{"num_key_value_heads": 5, "rope_theta": 10000.0, "init_std_up": 0.0428, "weight_decay": 0.082, "max_grad_norm": 1.0, "batch_tokens": 65536}
Each number is 128 + 32 x the weight over its row's rms, rounded and kept within 0 to 255. Layers, rows and columns count from 0. Numbers have three digits each. The size before them is the row's rms in percent of the matrix's.

# layer 3 MLP up, 1280x320, rms 0.0672, rows 217-294, columns 40-79
097:123118089154100127127163168122059121103150109186065129121127175142114095156112118126112103132093112116116152155086165146
106:156107113136152111135169171088166096080190150085202131059070125140157120144109102126134202186175108134123145135156151105
097:161178095125155109065110068104110131107116141084100116174146145133072076117142138062125119125149123116150087110146092178
108:141194154131130125163137163130120140106163159105099129121155163156142111099135151127136144158173136130133068070110036115
099:149137094141116095095150128080167090099129142186117127117050166067146120135098078165090097117137194180150096106145099180
102:111176118068149189178144150073122122101136085075123110132113178121143103119154091118142108147137158092124143093139116114
110:132208175166148130097101127127203176112144168100134141046126100156157118140062144143117136173136146110104123098101122164
102:170145182203147097108134136068117109123135110150162088111129070072097118111108092111121172102123168036118099134138078186
102:132123131115173145133160140105092113054131098117108148141077177176113123151120139140077106134147099145120188144136111131
101:144118074140155133085133112101087155151124093136147121185134114144130144118142080192134195136126112128106196159170061088
099:197178109159146127076161129179161165104121041106155070039110133118127109131084088094121086174125090147108123128132117143
103:173178067119167137102112156133131134154119127074127172174155128131133128149156151142108182133152137148128158152149133121
097:096155154160105150146138174060137145130134118131123151094121126111121082161178175124132134125129099157091127133117143075
103:158149106167170134151123108052127095107108123108069131103114107116130129120155156147084136118096145096154123118100105144
102:113150096119138130096147063110107096119086123164155118104137126123088126110103129113125186175103103094115096051076138153
094:137189132124177117153166079147113137182124144071159116096082153175131091182116106129173134125154173100143181138111148164
110:112159183207181118144148151086148147114093165116134149144121147082104128164119114158146132116149079085107119055128134159
104:110167121135143165142141131219116165191170128113186113163145171096179125126143155143118184142161071105085093088059126133
099:202207150110124165141108125187152117104131119093174067049119113114158165125196183137093142137149155096101123083119193168
103:077159089132102130118128097128198125155163157106180092161149133108136139138152152125153113130127089136138128091176110125
109:152152141170094136095161108143141117098114005116121129138198170122126169108151173154133157164090143097117039156133126128
101:155153139129129119105168156176177145170090156082129188170158132120110076140085067129144180130129087104164090098116145138
095:129140125088112119124086177107171112163114145123116113066068126165121111066174135128109192141144139161073150135138109113
105:144181071159147173181124146089151131126106193090138142095088144124143144148104116130139166122092138102142139131146148153
105:168159126132148131115159119136134095138136139050188147116144121094076129122158147120151127115071140093126136150079118166
100:122144150226133136122125162177086125119095137128138121120143147103149125156137070120102163125145153142132096115130134133
088:122122070140127161165135143105148152104130175130125115140160121092195188119145116052160116142121178096114122131156096137
105:211118114124128175087190130147122142123153155106166129159136110137115108145144123126151079135069105144113080104114116118
093:171129138132141139153146109153148121094115152190124087147129107126190075117143101105103088111161168103142169122126091145
101:140144140118115101172094149112068095119118099134138139183137190145145194169125163073136162105110167144151172111104082124
099:145149120148140153157082131144126210145130103097158168104159120096138137130119093149133179144117144053175108147124123099
103:189145091120127183172135102134116128121127090149172127150184149178079177145102145141087151158108160093142105106113173049
092:150150115136195154178172144189049144148147114182107162058136150140137151132128185092140134154139113093107165111100130134
093:154108109141099140079128135114117161097131093117161152094185170113126115141117117079084068220171103112143111112142157088
096:177092098132125195134124124185174104154123109136072084127124198150087147085155126098107136131128088138089073109136131093
105:171147127147140161160101118134146143145156140076138089077102114111114116086178094161131190136130171107112110033064118147
103:128119148136167072064157117074078101089193065099109133182112156138070159111146160153163103122104104112155155122172096180
096:124160073119192097159125078084158130132136095135087119170122104119092133089156126143105162096146118113135118181139136121
108:200123129110168131173151085105113080199109066133101131091146170125145123159097139069148199137180113136120150152131145116
104:157140152100133091152148187121155110115209114149075097202141123174111127153120146121058096120159142118129169091111127161
086:137149145123112111133100201127104169106160124125171102119117183082136142111156184122168116213119107068109151094158026189
094:202122189174117126094091136110159103155092186124101130159137109126142152093123083095136165102160151081122110131161118098
101:158145145098112127122139133150109130113102117089114142141157161126089098154093144080133142148132117098119063064087113118
096:147132127081117119132202142085159125122160111121093134154164117133132081169107147078113114146164114120122119113118142111
107:093154072221201135157106133090131175150132059128131113167140113115126110144133177127125137179122141143145068089067102140
097:151148085144197116118111111079149100142152180105149158149153179136083154114150146084107177122141179130067144077114116104
100:176106086059142149163173107101097193112111138093141055146151109132118109212174150129112136106127137132081129145127102111
102:128117137128103124079093127143110134120143194135171124104145168157165180190154145108137205197176145155105094113103112206
099:179152178135181109159081074123168100125106137131072074133062138195105171084105128095138109114149155097140146144154100107
094:161120139140112132142053163141159117135133039121126129166132150158123083178111078157142083185114101162087114113175116035
101:102113125137196077108140145137136066179154132149106119138137118127106128127127197149108105135146128096096152163164144121
101:129085148133119125149100108162096157126159072166104138147088138130120106140152168126186179141103167121131161148117069120
101:123111089132127158155141098144153145153159161166195154079092108140168141089135119159106159178107161112088161078130046058
104:164145086154166165124127148133163099127153097100173186112074187116167129118133161100112133156116128070079115123085143160
092:169181160170101086174148184116177142181129077071068101157096110110148152172143097095189143126181146111153104057099094234
092:125142090163157141164109072141059128076158141132143180074134106104167161187136135136107152179110146091087164149178119120
104:151187108135130156126093111159143153089098131069109160147083126143113169137104148093083074121160166134101092121100153159
119:162075096103152134165150141123185129112141131122131183103163155191144096083128075108141167151116072150087163100132109114
107:169127186157118137150116118119083151133194071152086095131158117131124161162107195097159069145061117107129147143134103136
092:112155114119087101146098113164144179137129139107167118139198146201120110064084160145145128105136100033126146108174066133
099:110167141140098146119131124137145120071160118141166091165115149165112150202186180167125108149142107104162108084109062088
097:137161156135143088110117140132076123122089162115057101130144182161087132114139071131118167147152150095121070080099130137
121:135125113159153059115087137146158130143108130150107111139085123065082193075154148133127148108129150115094156138144120109
105:151140093162144105149142115122148129115144153160162132146125165191134150106090123134112174137107127124137132074142101081
093:127175160125122140095185138160181118127126176120116097163120076081116120098210140109115172054113167091072100140130120100
093:141177085168159174195100156137178144098118119133145161093163176068106182128141126105096137195141194062128099108117090102
096:121115073050136091177126081107111098183121117106106184122091195173119145105101094134165169140120146149117194107085084198
107:158152141155158149135073051125150104119073090163102123067083130127069136087140113082111130089139199102121138117122118109
093:135107161110190165097138084108113172196104120098170155117158132120121121154125101113150198129064091132137124083140110137
093:143095134102153109207160189050109178140122074161127117147086131116163127170133099137110094143104174088129153167116130104
112:163150133122125172091166121175146104147133136120145144141115173147128093129106079082098152142115075056150108152140163161
100:140097123152125109132116127063156098128155144126099055098121064126100155132120160107133100164162113142131143159128146184
086:109126139108099150092158112124138092110118123093135130125143174200169125134121156158075185164132137103123085114124169148
101:128185116145134146153145116106101179047192152131130138193102085095162137162187145128124174139130225119077142096111131131
104:116118107129177141148181127098116141057154096077148048176167095140151132204131105143132113122150118121127126114170089158
111:199213117139173132148121104140202135104101152081126119146127114126157167110157099154132124133115141110074159076082101112
110:155166046138145166155144097154112088107110121105163135102078169137060167140168158142127136163092184150043115133116115122
102:105146125173100090079116169127139161102158109136056095167145168157118145157086155157070102128105089179111129094109117085
# layer 3 MLP down (transposed), 1280x320, rms 0.0468, rows 217-294, columns 40-79
096:095097160142190155071168103106188093097094117073147111124077156132158116118108152114129099092122134112094145119152145207
095:123110093157195094131131137124121151118169140104114129144080063103152177127116062087162099142175063141079169100127099112
090:090093137129130115100099103107186167178095120113145137146092129184111116094169081148143136198131165172104132144087115052
106:142122112157120161097140159105099152092141138146129097112126071159109128099150180093083120151114150059194096144134166138
096:124133137099071161123120078148099084159071113109156082133178069146154122109133164078122101136128093127151136109140076121
095:117097102078099114125115117112101135112172108147133145136103126158130159088089162127130077184150088148069114136128096147
103:176148071144137096176068061089200069097149135106120133158132112137118142148089089153146114110110091172173158109155127148
091:140103149145108121112064159161162166160157085099127133109162103162110100145196122121133126114130149146098117144134102117
105:144167122143081121066216094144148080103120150152141074167138149109149149109128168151130119161164178088120089113061104130
096:128149114136110084143141119134155125073129150096127146111121124183134153131116133122161119169125109121065099097150141140
091:135115117112186046219112132149066158123064196173091188084123093083095134111148087127143150101108159133137154099136103082
099:126073143160136091114093106163086127144102115148114092114145171107138107122122107182138155163163121073104114144024148093
090:091156081081130102142134073136125141078117137124180101106162081102107101159120179112154115163173092109077133143210121101
105:101096126157109094073160174161095128099151147121139090188158142154084060110071107116117135156162112118127096089124120129
098:118182195091069103163111199127096175147112134145093117161122111143128145151132076156154122123129115124154138078095156106
093:135156165155097043179139161153132148168070081123123138146146147121090184126117161110140141127120099147083108179109107140
096:094142093102179126138081111133135155111110119167146076128080107109132104154111149120090134144196092133132119167108124115
110:071118116100168126149087138083104116128106100120188170177129137098138088171125137117064140092181094095134154139120112107
094:105085118126122140075118234109077139105120153123026141174131136118129130110089241084102126188166120153074118097106163093
099:097140128175118100143135134116110157089087152201142097113109128116163111150158134056113156151134173202154144138121138115
109:145118122152063116101170112128142126138133147092179159142172076141127151141155144095172152098110157124125099139102118141
106:131096151093099154122120130130093122146186146147131128135104133158174092133157019127106150101112122119187167072110147111
093:168118167100123108185137100137109097098133099141128091149183170115131126107158129162129083120105090107114166123100131131
100:105121154140117100103090112128150134117140049102195161164162151115063138087088061103181100118147111121131076129092118095
102:116090138097182164152163099114143087154098099123134098171121184128109094142118119117156111114154160123107140113137134126
095:170122094083148151188162111124096114098144174069123108083112113105170119110127177163111145136141128143130148159173170130
093:217172097109149144080127170112112085128120092140132158097134144115089132105102188197103143059142119166044117181111132141
100:162139097132154142083073141097187109131128096182091100179110211147157151111125178150137125110125097105231128099110126159
085:077124054090164105138130147136147118157156140113110173094142125119104141128135098146103134180121090132098120145151115127
087:136085097123085096147134126132116119100082111139124109134154160164143112040151076138101097154165152082041052095153102148
107:100183155117133183168109122140105113121110128055084146186117089201116186184135131146171100131133134101090174155107129120
102:071168128180207076102088156096140162169109104144101128131119100116151064133146087123099165133160101200118171141120100168
082:095200139096082166102125129159146177043121099157097121109166054119109104129156136077152098098127107153090086186114120128
101:132145123132144098184127102168051104204123101110064101101103087153081194171125145164203127124070148144097164123127130147
098:182083123134200143108094093171094101156120141149158113156155162143130119124152116147080107127160181149188173142181137184
101:116140152143162115065126138139160145157165099148198137066106141117128080113129081138089114136178081169162172095137150108
104:160151141142152096079104079143165116198083086125125132142144134164131118109187090046135124142135158122126127125105156150
096:171139128146084190147095153146145112131152166129186120071127138116117143174130095147159187112103142138123164133056151132
106:095138140104085150099095103120113137167072115082109180108128135153099171122178101150190140195121073104124112108132104110
114:180202135164175197151129133133087152182098119094121161127141127124028182112153147119155111099152175092108085136111140131
094:102155112175120102080097056142125098143099152141077117128109095156161140186138063148107136103105137163170052115092193110
090:122109104101118128144155094113075155144179125148132124109125179111144177084133179163119118172096149146075157093080191141
096:120160155151123106157186104124108152051098094161097117096131108136127124182070125154170122091038078060191120153140125097
092:038119098129077112157119090177170138167116116144114100104119115093146130167140073155214156135120097185141165120163088137
106:117072162111143142125122113101099120097158112167142135141116079098118063191130155130084140150147118117146167098112120095
104:176130154098137137138125141161138199101168119061137144103118081064059143149142133072097068142145157106130114171137157126
085:130181087154163118096138133109128107180086178206090190137109125112157105131162136128182085153170162132157133086113221138
106:125104121114205173164171123085101093112142105103136090155120157151101103096127057103093099110108154099174175087159114117
093:136106108091158150153067084184160171091162189123112118121112103162125108112166144093143089105153168097156094131143141189
094:133148115114116148082200111174090149075095168123134167147106097118136129075100126142125159060119168095120137117124097193
109:143141127170079143122123152170150119108141151161111134153176128118161149110144064070127086154091143132165077079185105148
097:122139133126123112088161157142113150146124121095126142139115079170067150141142116109107069107117124119138084106135180141
090:159108122114160087078117101096163095121135178087071171132093094117171110152103164093140082130171161153092098140155139132
100:171131118136077159113128133179119146094111109061154109172134119110115105170108127089113139178114152095005091143096175093
088:091096116094175132092144045162119109088176089198143147069113134160153148103129124121119082203058124125092077123096138095
102:086127151143100139106112169103165158213120113071113139160116137133074085123133108097127073108122127117185103104089108144
107:116144135171089134114119142140125132169058172131177077066180122093145064115136130111129137095126114196143115114109147150
127:151135159154114090075152121151090130075131108086152096126124111175134127139080142121108160177137101093136170169111074124
116:096101093133138105149073121101139121136135114109123127111068118146134125078163167149055074119140095121172142143122126164
090:126143088153157120111131157161150068162085095081128186125138143107186157161061125107124110161135138157096111153113188133
096:145161088091110123132103119174151119132077090146138140128121104153172140117164088192134132107160130212067130031125119151
088:132137131128177162131111097105133139121136121072188149099124142128179118135104111183126135165140134205117098162125118127
135:137128087118100156145143115115112156123093120081148115102159170170182083160118120083101134154105141098158134147105128165
092:104179173095141146134185172137077146113134063059129106141164103120140111108164161131143122127135127132162139172160103127
099:158158079136145102163170130077109157104110103139160132181180093116072070148137100111127110193120121122154107097110138149
102:112058174116114097143049103181098094158126084135115133181100113159087126159162112140143156150086055149025175115099182139
094:138169149155128139051147155144154118146132084174038068091175087119092148162154159143143138129179142142156133126145150065
111:120153102118119119170116085152136130116145136115113125140112142132099094087165090152171187151120135158128141113079127144
091:114113149104130109124136141078119112102136173133158108130138085103116116124143182065071127151200160141171112118122139137
094:110099108118106139085115074111143146122143130126121158161171164170175136102126142142097112112153119151139138082142141147
114:119136132142168162115092114127108159127136157139126087161097087105138098099143140147145107147147124072148081169121113192
101:134138175061133153120128155098086095143198092173198218088128124157110102124061096098136154113151145122102194125161127138
095:148099122108129082128089124124098090107142124172123068146136098079122164114168106121179088067121126136181131157189132122
100:116151116111094127125131119102161115125141098120102176154150147096107119153155119115112123110094129140138093142099120101
101:148188169068148108093091182067060058133145131086147167140197105093153120143119170116169096138117120106139225189176133105
133:154188152134171152125110132112125094115132170107135169061135132098115152130113136146115151153151124117051202164134143167
095:162146095109148137155107083112165154126109128087126186142073111077031155115115149124139089109124176206108104085119102106
099:105104112165086112109131175166150114112127150165125119128154130144162114131064134118149149174095089103183149132140075185